config.toml
norm_eps = 1e-05
init = "trunc"
init_std_qkv = 0.0442
final_lr_fraction = 0.0
train_tokens = 110700000
Each number is 128 + 32 x the weight over its row's rms, rounded and kept within 0 to 255. Layers, rows and columns count from 0. Numbers have three digits each. The size before them is the row's rms in percent of the matrix's.

# layer 2 MLP down, 128x704, rms 0.0858, rows 0-127, columns 440-527
088:111136108093141125126152157122121085120108122117182072105169111075135088096066134096148138134087110139127126125176119095148075063112102101137114155100152160078086181175085144166119137129155153102157124171117126139070187113111123156075075171121123081153108187152120
096:136143122097124121142134088164136128147119130103136191128120092141122137137161095131146072079184144096114190139110166190118182146108141128132151185159097124163098099152210125175124145147146167144076130161123155113167141136120122115169074103148097105103105141117128
098:136099137104084114164158084091075087126140115137147084174142134143129131140154078110146088131101127129083153088146126142099167050077115136095113158175141154125175150175196196073101106132140161162165129152112149118142071125169123167113129157104133147147119176071116
091:164173130183117134153234091148087142120082108111119168164069119158057164125148127177103090118127097145133178169171122109076086132107145111102113150128160135130133126120178155151122188081071110134106050124141142129150176114140092118142145143113172111053150084089079
096:153125138088167147106115140102112126089150072147139061108101183125128160089140152100163162131114045115101098091148131107109040128125136113094085146139105116097169149196141107113165166129104157181090125154121165105129188091126148085123110113162082130143095146131131
100:161083111194109109151098078167136142120104156126068148142137106118181135129195099152148127182114210119105135095092071191157160143132096183078088176109133089124085076152131151074150081099150196149137114161101164130147102157115123118092078159111119122116146117075091
097:081062084130144194126193160148090110132172186095171090176141150089123130135187176164104146064110153077149075111095146137183129133144185178150125126135107069110133103121100125118153135156141097143129112094151128167133159157147095072163166087140206174109075194171126
098:094113144123100124109085128116124128124129150181084069140114186130124098138113130098139133101130144170132161136159143127098150143106158097174125124120094102124089100135173133114082181155105205106121172174102133106110114096115090080168153167124108124137149060192129
094:093175125133125157122080092163114071167102120102150173087137062116084201164118184075164097104130138136092096053095118144121123150123097137092140153168120118125160122043150111145123154170098079143104130106075173154131101180110159125163084086150144099120096071078106
092:116123161089125107113095120141126152134177163084174125108144087102184100146085082115138147110158138153096178163120195082114096122069084140151129081060128177144134095134122162123097135107058192069136111144092078118140097070174109070130178129124095182078079155159100
096:062165145136064137087084164077133103097143095138102121127145149121100182128169124156155127139112124146090128132176100114119123142100205116101124052107141099114119148145130117150097120102187104129109192106124104107111133141091056109152131151149094117107112170091138
101:113127136121107122141163121121122116175122122183156113122116146056163151183074059077159097161198113101155131095093080091119125145140121153111126130139155121123136109084079158178088095118137113131090127118111143153111137078096128113153130091082114181109143091145166
094:109113147125155128162115150074133124084068088107132062126141125167097145096100156095153105145156133077101135175160093095147111117176153087159106130120093158106111152125122180153151142110145148088097132131149102081077126090190151108160196120128149184131153159140130
098:077143161124145134139149126147122101133115137112112081092173128173103093120082148076132133129143134100110110133081103096098092101101143121129118147144185150109105146172103186140113174168116180134122167158138079118120066086101114139114135138128044107147107108123123
090:075074162134082114072165150195152105089119130132182108143123083108146128125176097104108167121150134135142127125104132138079129117151122091152136143055101132084151118134154164132075085162097149161093155188157101116134049146101146107155073099132089068097126108154131
102:110048165188182132123166163150053130123140139115128134103134130132114108183149172167101180145127201159139087106121120088107120114161131097115129043138160120120112056062112091114212127135159083156109096105160171197141104160132170133183142118137155135124119145191155
097:071157126147136081083143149119170209128099077127096078141189170111129073136120178178090138093112109118105116107159123159101126136107119133170126130144142147117074082139056160054168112128112140151112119164134114117128126137164147158101131155123121153145126107153123
095:080144162126057126144147160091118125097148191167133124092154071100142110150109160200129121180141158113063148114109220092157073086102076136115072140113111196101081171125172151110072191108091111140155101111131124140146136126153212130137111123119114138102106082106120
096:147098105128061137137095071162146087122094129116107105068158106076215135078117127110128132173177188123164095133096101128152089111151167151109138098162161095191148102030111209109161132129177128128176153099103087126130166157135082042054112154126084110195128139159117
097:071090196111149184100151144110125116118132052088149085183132136109066126155078140122106095111089098104171080113090110145162176142134171179119120202157126127104063148167150178147134120106160121148163099103150123168053157127141114131132094171131201154150091131095156
102:140077121179121142136116084140136119150143037117101111142156094190116173128133117141146106175183128121160083133121076131114131152151075112189148084116117132158135131116157180108175124132221144187152121111188117123124062118114173163103135107174186128130101066229140
088:111134152053096076070093123151132146141197105112147136089144075147103110131145128113123151125148157145133063119158153134062130117175128152177042190171108118126134184091183151131147175154122135149135126129108124062087099130118130124155114128146142098095126096183182
095:151123125144158199170112104135107159100110103098146101174097127113091161105170221133135149145111174103135137120108143142172183132134164159101220111150161137094153120107089174139119125139153175127172141133086204138161169131068083135108104052142153091058126105138126
098:141186132138112152103099134171111142133164110192178135106135097113157144193103157147149102092185118120161102086158097075107189102101113138101145166056077142183093153133092125110049162076063104162122115104138094091170108164105097123115138101095149107184085128082101
092:159103081123083154160125100167118025117132150131158150189052157098115110125130093112096121094090164177167117168141109151124093089096100161118152145179123092139144156119172145154129115128122139170092153090139098135074142084167152120094168113127134185191138111136104
094:141158161124029095064117133141151118102133105150161077138188184120114116070079118128122084150097161137070112102188118143127095122121053148109118163052134111109119111129151106100106076114073132098136098101127156104089144191168149126119129103119077160139133132131122
096:119136121154130110126169099109158091123143121111104146063114102035147130091114139143146124155173167127148121087149131114137124125133057085098122111125086144177099077165197117160129106197093196114088165216104172144145136101045134091107118147126123094104154130186151
098:111080135128127129105137137134142112141123088109138163153056096144146077066111117139085083119102101107160124155110145152091145130161171155170165107142157120148110121138093133144089146118164159097184126199039142197111095108142108191129166084088215129185103126072075
087:142135157081135139107170105134159108104126181166171072115150054052133155061075138146111087136179075141142109130083125157169113123182161142169079154119112091096115112101130078139140170137136133148145149112184150059119116118103075079147109119152161072165157117156150
104:178057111203155149115163139242138116183141116165092116075105132106111107152137094154200109125116168209103123134134136117171104121164159156121132194140129081139137162085199150113087123105096082151125136147117178098132143172105099095131140147158130110090170140102144
096:167122095118153159116158106148160118112112135117096131118203120134173105101147129138163099184131118140131141139135128104125121096102148133135133150113166150129184101080141082168158105102132120079156118145106118151110198124126077157094116155086075172154138083146122
090:126121103121146170159103147058074101109131135117061166180058153141105160154077204063110119138142147141110135095098042141122104139160140188142106098148126130140160122133110084120116154159171119122137158133062167078150086137120164110132093175141096101116123118086079
093:129080133140144142162114140108149172171128107125131102065076134141164107195128181168109166083117118165150133119078134155108143174099120126190130130196101131154107059136129186186119108213093121088127154182073170106136130172087152138138101142159062114104187148165123
098:121182125156176115131081119166115072117087088088113115118079084147132204144069179139134076120106156125114109103126110171146173135154096124097158170167123054116128133083161084164174069152176132116142136126104165085086156122082141165132144117175138134224107048118165
089:098170113127154132116085115079102088154098091091129145148180125120101066111132159095118103164122138117097112186150116111106154173069155073177110151071152127124096138120111121105115119091111099085141127098095142097093121121123207158178169113109126165201146153159108
096:118176115136190168160127151147102036118185206100139132194140117126112085123140131142116146138124095128147081126118171143115104126130159164118135181079109141184139164119131135091065200106156098191112060129063128126065105085138099122135133102099085141096106105170161
095:127104150149196113116122145107062178124123216093117122180193102090144122163119117126121179149067140169130149147123128129133144115098107134172119100124096133095153101101144088186153110110130058116137083104145109090133152093194126127095131187145087096062140188171126
088:146084178142128121126111132157010114073168178162183183153153070089126111087169158104100177136171108116103117155122167121155116103041148118154165094170096104141137161144146141125153124152129078198160099130117084125178123117090163104072145144066107074104091122117162
095:098125125131077133122062143125136054161167158111153139153120106129142160172169154122171137146106142120138145133112116133100099053205124097210146146122096092111158128133140090095088125117119101112122135079196142198125093081119125089137191124138157160167123067175187
092:103115099114117080131151179151117201193091146112158144110107107108121111105082108173132114141178186112084179094168108113062146084102067143203147143140146153146188136093165131082065143175128113091137104128084161108036172152103126155172064145151112136108106118142119
097:173139152106104064102132110179112130130143106159111172117171118187107139080106084151170147057150112072107128164106157165103115113090138178139151088111096103103126087131124152107145142076170165108116136096135179185154075112132077112162119165040174152134157171140096
094:061085134104109133109113120136210127108163133126141144127188145168111086107170158138136098176141137128123098064127143098145065157123098166183114146087126178104187125194175104127109109131146137153134182103113160108142146129093144057127130165120128116160184082196086
091:099144170144126146144158118135110060108158165214161078095109091107084143125137164124080154133113128096171113124126190108093127110141135118116153164156093098152119119078110146160133082107110035102117119082121154093108099146137095093187168119138148092127191156118147
090:153107130134115161089173118126143121149104118131138130153142118121135098126096096104138090131143116119172167177157210134076170113120188133163137114099142158167094190160167143143143118142081139126194142196117066121163101126102099146171106112082142155076118149092130
092:124156179107127120114083172126097145118169124173106165062067169072149161084125122070166109131097122160157097142128186127160103164135086115130163106107066164166152070070171155163159147119096186192126128151118143149156103151121117113063081186112162091102159111105145
091:153091145080081110098177102148122162108115102168159093095114138167131110089111075149150059147144073133085138124127094129128078137168121121151129124135140078118155137054152100117089070136117154122075083077162155089106076156082077115099136131149079144055133171149121
101:143151155150170102182117218078088156113059096157128130118137130100113126131093119113088148056179104105126117123126146133074120149173168117158150191132152078174121162108135142159155178094137081121070148134130204163139126143148151140129144172078063150126160105112086
099:138057116156143193179108149113079172140101185174140104143145171169112143145155132104071175115120129080117146152119154146130102156068079086105169108130116118179108137136139150123109156092144090156138081078152118114098075155150115108144114127130200130140084107150151
106:120150129201094139131120109176155086130134147101168185087124118110077110147154108190126129191127139159131151133132118084136102127164134114118147161187177102082106112080105084160165137097111089172108146104114147120100161160155138191111132106133144111090125154128160
095:073171125184092134114103130084126076088141170131171146083125138134142145121089160189102089168072160155195141133129088138095085100133166101047128108150157127113132155149163165157128117157119142140100229134129115133146114107081150098105091095138069166165113095145063
093:123108096120123127152084175075109119092109147125117117113155170129125130102137133062095135149139094084138120129158135165095149087074170121121123180124131149099127143125134151202098088151152094056148177163123094094040116137147097158145109187179070115103123090152112
089:136141099161175148130159173077135181103078191161122112130203105106141115149205076171137094126057149133110143100103097169182133144145159131115140135130120136097151123167130089129116099128118128117081098124129131122145104124128119096120125099139070137131122062108148
099:106116101175102104130135148071134087191115143088132164172135173082131113111130078151173134104046174118093171167125097200149163199180098126168082114133176069144115169140146072100138190142156156174116075141164173173152101135138148060114166138100102118169121091060120
096:160074190116088083167109182128078186152126158139138172141107109097141134097117093079180081109076096124067148164126148137118147122132089132145119099136144144138098109189151138112211163120129127107174097101118059123135101121127098061154103136099116100074088117099172
095:135161115130129116190090135140137147157157134118100144070141150065117127127095212102114080121135086154106136181149092171105122195170134152143222186100066116104082161136195134157112209133123118162105118127100132116107127110149188119101138119090126118145116092112143
092:102147145097180136138166156202079115113148133087109123140183112150126124134220103174121162103094156131148129110171116141130105121135102176104148171148130153118113101099143072128051104125112127092096118089109143100134135169138112086140142152116140133121072072108091
093:118109089070166097140163161112103141128197129054103117104136123140160096138156127122167161097101109137139103154158073125175095118119177116062101114117150116171145104097151128117102107135096115120073186165140123087120144085158124106134080080115128155064113164126152
102:149158104102108092119123149099099098116179162059126173076097115125099176142140147156111144120126121052075122123098122124101068091166116088144114120099101172069158166071163078099172118097112069142160101075179118140138149168124162199116072080083135127144140103155110
091:110133168162096156163086116175120169097154115169118120148123148168094224099193139162148146179157145123143160111079107169099107051186187159085122196112135082109164107103146135177102150133125150175144174090128116128104099109075133047064077182145116144154139096170135
092:082157123151138108151164129103105097116120164115197120073110064146162121123057144144139126208059119166152106088159161150115102115118123101124177114136120174135112112110157128116142117092130118118157115118206084128115169124130164210139127115150137184183156123097152
097:120116154109120097114147145153098124160127134157121103082130117121129154132140081145119115220150168135135137206082103166172167108187153118137149107119164181154162108110087106179132165092149159132105111131131121154133120140147104132129172106174130112098125120145135
095:158087071162137160135154163088096165140071107136086110115148126115113152152153160090118106127148166134153174166171123193140109115130142147159130200146123120108129161142148120095164106167186111140125053069123134115116140120163102106213160156099120159158105106102090
096:086177079075137144115160147110161133116124088054113096102108122095092142130105144182156127093131173119137095157146114142102182083121151145110124142166133144121150197111099138095122121095124125131146120141100089231096148129112168116096098135145140117094132054096153
096:111062149175123125150115109143156103072059151176118089219127161144132190120165114116107154100099110127141129117208164106117151101170115106186113065135163136215191142126161162145137147162169109151147142099107125121144102109144106145123192182163101144093143088117163
108:126127171154036115121109081116150142127156182157163166097125103086167107202092119152156176179097137144161153121113088142125140079159149117098154166123195138109072086163092116108146119056132156096146128105139143194120119136113115142144145190126149179147086163140172
093:122111073113150178135147161096092079101138101156089142110124100113131158131162133146139091139145073123086087143132166117107136124122190114096098163176107174114160118100178101109114069086091149142151146124090150134088179134145133123107160100129143095109157128144072
094:085124142135116126208099112096085139188118180134143067147142138115148139135080131070154159132071097126102166114120166109155156106162108127101121151100160094167104089120127126006088124119155118135154123144139131143124116172108154148110150150132109117086087117118194
088:098114109167124105140133145084122127127167095194114137142160128124096158040195134114117073141113116092144116145158173173111098137169120147075126119138130134107091206089079152117155205134091154164057153170106100119163049122110095142156090121173141143108100064135124
103:150127161095059157115141132131116098138163111180147109078149090130077132105071095112147158207117167117149166131150124115192134136113120088185146132108153138145125142108123038118140105141085132098111132098119073144098099092156115086154113024102103146140150151108046
102:132144140130142104134122154071104041103141134110148105164172145132082125114118104087137149133105112160127135154105090161138100172121143163136161170171130086083102104190142144111138108142105133094129187169150145138121136122111088098135159116089100182130141149111192
093:153104103166077099163137105136130101163113093071204140128157164149180151121201162138126133122183116164177141078107131115135143081124161095097111151133158126162148130135196159104156152130167105078117090114143156122135156158114109164148103156135086154148167152106115
095:147130115178126150137108102127165118135122082203112102083141122124160155157136149158107179089078178130124118101131135120132057153129098139162127126149080104152100138162146137130129061147106144069131117096104127046114121142133115134065136167115167119146115196135153
096:128130052108083152120135137131119143076124109082123139117154115131103139060136141123109080108141129111165060099145125131149226136147084151055185124093134124116094128114134133115091127086135131127053104112155120061081100159160088106160119113050082125165101144177084
097:114156179109128095132101105175174162112139052094157124168153154108148219164101176072156089080046171097116111066186130117156105131127126181127152068111094126183109193103137118105110121105106136152189097146156187059097144137140063076120118108135087126123131196131126
095:140139141118132095160162140114136158143119116127149105141054104096133084121127080091109135115173125162119111151151131105127108114084129150113186056095144134120139129143153066179104117112083170154121195114147123129072081118116143157100127059133132093090138072093121
093:127100152132158128135121142104095142153071102129106160120144166040118144150152145159120163118113078161135173146083129147138160050136163195120118102110098131129123124155212136141109156114105122143099095107107123142172169102211078071183115155132099192100137103037167
096:136116146131157119104112206134125109169193148145164151157108106128134103176107157143181149110099133152120175129138186149182144110107105147153138145098121117149133128204146128122077090147092124104131143093092070162109155156153134141146159144166139139107101112128164
101:113168131124092160140109165100150137156131179150152092133138175139181170116165109116107134131156125117152097061146173102096158125141129118132164122144151147125142161117152149126178134109153142068121123131121074127140107172183112122151178142107081029105121102160121
100:139146087168059112037161127161174127113083161195176150130133148116181121115113122158139081127140182130166109159112151123141086107159078128100179151119134141146174163154134103124090127148114084098106142149153157111048076117118134100136134146113087110113071135148106
096:133118108112112162154126158154130122054109144104165127159147137082130144140115154099085126093146100129119111143134093065177162135105118103110159142141151148077127156072167136107135107126144060084134114129142124165144165174175118168090086110123198096165138078158121
088:152124171131149151133118147195112134112131100133129160133114071096137133147127097174098109176092142065119116146124140163107163112112088118153178141102102131119143123120103113097087088073107117149168104055111134166114090067120106181100126143087140113150100148098130
117:181181112102138134104149212162150095181100154091128154164181151119100146108123151104137147087150140148174121152150122086069163132146184125177063081176204119113161115086171060161076161143081134077085127128106125091105170124142110124088149104131089181112113110122143
094:121100131098120081107138118062158135140140130148210130121146189067138126085105105094122134110112108137091197103144077141177165103135133133093068095100147109184156115094120118106152124173144134153142157125146101080144158132117098154103104117130137119141161129130085
093:130124193138172113149127090078162140125083101159143180122185133118122087129148104123086073056111150127116116152141129153130166109159140145156118052127105106087120139112146135151165123135111116096142094082180119177119121070157147210161153158137138182095101090064174
118:125131135134156128112146021131117116132134131103132171111132097169132125113166119163089161094118084085126089109129126106110136120128083138141128157102115122138138154146156174112121136125101154139151122110121117074112143110140113129155166123112124170135163164108113
093:157152125077162185128114136160166157153151110091129053173175157183125180098152095105117128170143133117139133104137090089142170164165166149084123154128119130084133149133153145180150121145098120125139157108192066108093127084156104111121057070101149118136147149133167
118:112132125140110133128139100109102117116153080120131131118144144122094101110218095133114087115132130154152146077150168091125058144130120103159142179147178108109102100134122160161155102151103091114155139151119087125053140118184147164190168159144147169125154212099110
098:111120124170153132167155104127145089180150119078135170106147068154188125151173170158122184142161117096158089165137144130155131099111145150116051166120131105115147083130163141148103051101131179112107124163100125103093119088168107151113134141077163106123106084000118
095:108146190099198129139119102140065131172083096119084114120119147135106073163117096118129068109090107175121098137108121089112103186151088156144174081152155120117123134114079147110173107102097116140159143133084150133067118128139138146166122127088162172138114144086190
096:092091156141143175127117101062148122120140050150148132131106137092129150163122119153107077136129162086119118143164104181144127159134117116129160169120104147138145086127112177104113109104079226139169154111186141104100167131151096121111126107136119100116162134124105
098:128129106120193129120147119132191145176135136136149147096120101134136177202133161119109109151152121124080119115147130157115102131127161118145101108185094113123133156055108178128144123206144143086110081110127100074127107133161219197131030112143096111122119080119121
097:079127146178118127156034091184186179153179128139127144112122139170116141144191122168149148157152122156096098117118112049096081110101141136161103116148118147147174097102179158110163131158143110053105145168116165105063115131134114151131135118173112172109138075135060
087:055156108061144113123170104190129135130101137141136075139135141162118124129112152110125106161106117093102072114123120146155146121135150169172101121158129078142143124121120112127142174106120117140151122160140145116078131123096171145172151165119098080092100120182148
091:165118135140180094120136147164127128117119127140129120176110119147115174130147177130198153193166207143187157061121159148088160068160140107132082119110114111163169152117095109112174118105110030136125093076134156143125149155111114111116158109110223133157130113120107
094:115103139173112147151183141101163177088117176179112073113098157199159154189172129165084128095155141088143093135106188101073142140070140142184070111143085159128094117103151154135070115150113122111127118105108107127103134172162066151118127114146121148094117084171114
098:125137113154150107181132153136140114179104109143120118092068127147122091195183139102122161161121139145135199109146140114111187119146166079181087124112146161134161131116102080157125183152103157083145114150176144123118179140148081125107093119083106190080117149066113
105:136162129064124101101108155109125125102152151163176087140159113134178138144163136117169119117129116129165080159097183135118119169102061147170095101070130140113154067109170107159092172178102138124095127138089087091125133203167111137076070105137109156122164105150186
094:083169137111157072136102084192061112180126153128185164161116200147148103174093146061128088168073039127119086190075128135140129143187121138155092090182153146119119115145130121177103123082131102122178197121133091201134101086164131178112138096105166095122116117129112
101:126109107125137161217153121182189108093078150143136179111109084112088154155106136171062096139123188120159139120089139171135144114155112145091133099114118123127135182142180182081122146135132158104182144127091129173128066143118175163099145183131118101111147130162160
096:164108108144132105121134095083192079141099144132141210150160121129124124133087127159174154106174107080142107134135188139171113123074108145088185175157145190123106127146200139182097073147107127127086146121145087082125079118143109142138176196123095151129122159095092
097:136120117113168124137192066077143154141121105075159150173116117126116118139097129138128109102132167127112178146088174120150139119132113126095092155193158138125061144135108134124198095211092131124131126145085124156161124122075107116168111146121129132142118194132119
091:126142096148158139088128117051136133149136165151158184152146138182127149109148149120075077116160165190124164114178106105129154158164087058145110167092115202080146099085084159127113033090103144138147108124090127147152115127142103137112073084179154103222092148171148
101:129160151140114134131135186110121117140124137096129152134089129103164093174081174105157126126140139156172092170041153150139088115131071149120166173166108080169153126122070111073168096121169142129088152080115169118051136114151128121158147151108182109188086174114113
307:130122112176147165183105094147135165103071151128112144109130112123179156115118164160082153117117170101138114107154129182105166128150133097121131118140071116196114084099116109110159119144149152119137118129101172159135154177077111110128126136162111087129176137135110
092:179107142130143127162149112104123093062130112178102117164122101160108121110095125134137219137105128169133159077119124174093132167149101095087137182130106140131102102094122114148118150161158136121164100104169144138086153129158197172110147123115128124188093157154132
091:113117095144177098108126056117156218099064092063134157040107096134185117137098081118166186146090128091116119135134165164177152115066165128088120148097153166127152108132099121154166149122187185119101130192133143168194123111083158145086193129139077098163101141164147
093:142151153151133089141147144117120120119138138093090187173123084172119138111077162133142145157137119159147117152129195143102157148071167111096086066117117157130149153141128112135150021148085117150121220085135116090121160205128124143061126126094111161143131166114094
090:131166128160073129147079092189218157127142159149125091108094126087145122121166129170163137114071138130195152145101187123141088150042095163142149137145141181147172179150164094154139136092096096089158083076079163114099101138102111132137085137150126158156116089144173
092:157161131147144106149089128164174098129114105133131183177115109082133090143117106109121132117092102132070128061085095178146120165175137134093076156075195049114155061093094164108140117166173188126184134150127150107123159166137156138103102138138078110106096114115137
096:156139099194172102135125098150106094125110143109061191152159042107181089091102095134199094160162094160080151102120073138156139118112165106153097128113152141132130125119140145125100150129098166122117154167144127174156168094169101098146144164183118104148100097123138
096:158148102089153156133136172122161160088183102130179133186107130161100142072167101129129073171048173152176206147152103135119124149152100165088127153150069094135182139132130151155188126113140128165130196085151130168097116101142153133121129127126159135126105125144129
098:141112130119134089117103165149161135114110109120098094090128111152091179130146132160159145141123156114099089133158177155132119142130167067165204080145162137118171113150115089084127133082084135103118149092125100134145130155186130185071190156119109156117074104129124
091:094167133121111117173145107213168166145126106144197080176095155180085168178155132122132191126079124133149112106170111112168110109143155146096109131125166147119154137169151156157120043085080106147154175111172096123103144132144148133140117091099123152117154098072160
092:088137068139118113120122113147127119094108096136133088113170126145131149126137119126159120205076118102150131135102135149122158112182185117094125138100165153129058125113191129132126092127131179128098181075121093117102134107082141122073084146189103159141130137173144
101:060132160164160122096135140124108133154130054182121184129091142114165160168149107125118161133107118112137111145086116187167160108125089112125147100142162138143090074113136165120082124111133099134144131140142084103106071127135110114168159134153099108101133140070180
091:087162135086133095181176121153134208115102128155102171120137028165161168141117126140124077161173052091093126119156104069084141156095159087131192145128190174111077137137169090151073196172105190202142125140186137140164127117150078187111174140138135079130070142137119
096:169115153127057143122117144107104156086146130094149179069180205105103134086126121108089078090147141066085171075111142159134118139136150145075153142143181153109105135112153104127148133110105125143137077128165097136092130118105151133097114112123146112098120120125182
089:061163172107184087169103152085120173128157108187125162133132147055133107119140097149130100200127143132120153074085114105095123156166139125141106107146146193123106105137112075081205139085094138092087140139129146127098105145165205098092164118080130069108170145165161
101:117149062128134149140130089107156156109125130082100151038119163152085113133103152078147171093098154177137102108173149067134137094080143114079156129136139098096110155141139161139125081143098111105187152140140147142105169163099154150112114107074162132084172092153147
094:149193181132136149124147176128169118110122112134109084137091131067119100122139144101117115140071115112164193142141145128115125160122133119125112127122141081139179106119177093128061135109120123144119172084112088116124144108159182112134120116114183132113135102095130
173:116097118183187153142112124121122131115087164139129124117148097122160173111077146112104145097118172133134063127172136188105151121128146078100124116135116086173123090074119103139126118159186128151140128121113166154209160136075118106123147112119108056150152107140126
093:186174131161143143176125180155091132121137107175163206108151122115142181148163099164103108100146153167128155121088093152110113108110162076105096162187158119080148124116153123129141108072098115116162144072059114079094086137080112163028095086172110143152076196149160
099:134126113156105111113226126179170171076153189134213138148163110099094093141065153105093176131098120079126134142110083144137159157096114126131171165167150081112112150120105093134145128122162138142140106088099120124130164109067127059186112074164129122138099157146111
098:106066148155132104103070153083143132181146102088127147123158103091132116148140142162113131048121065141121106208100121167111088163099111190097099076121136078120187123104127091144140119143154162111150157186113133140170132164043142172150123078130087141100112115117136
092:057101131145119102118160146143105145130098129109140136114156123128138102150112098098155151185188116148169167160169087118120114161111167153145116063141125103154122097128203101150085078126146154177105114116106095157101145109164121142136155099156091125165105140110151
091:129090139150133107074106101043091163173141035105113162150135124117146130115177169194106113104100085145068123081098117218119163105105117203091118082158118089167092107159040126101205155137134093135118065104071119142122103172123125164142176153127114158110108109130136
089:170104117113153146121151182166095139123064115070148109140131047140126113098143118111098129172087124145127162196153082068092055116124152122124179151127135181114090118151125078077088126120095077108160144169127137098120116120154093137057114124117165133134094126139141
090:132087163179141130101136105138093175048114148108129158141070154154081124112099146126148106137080141156176119118100160177079136102137131141081160129113117135161132077113159157132177089169119119185115122161152125143129109140107139176078137129153153100141157134139169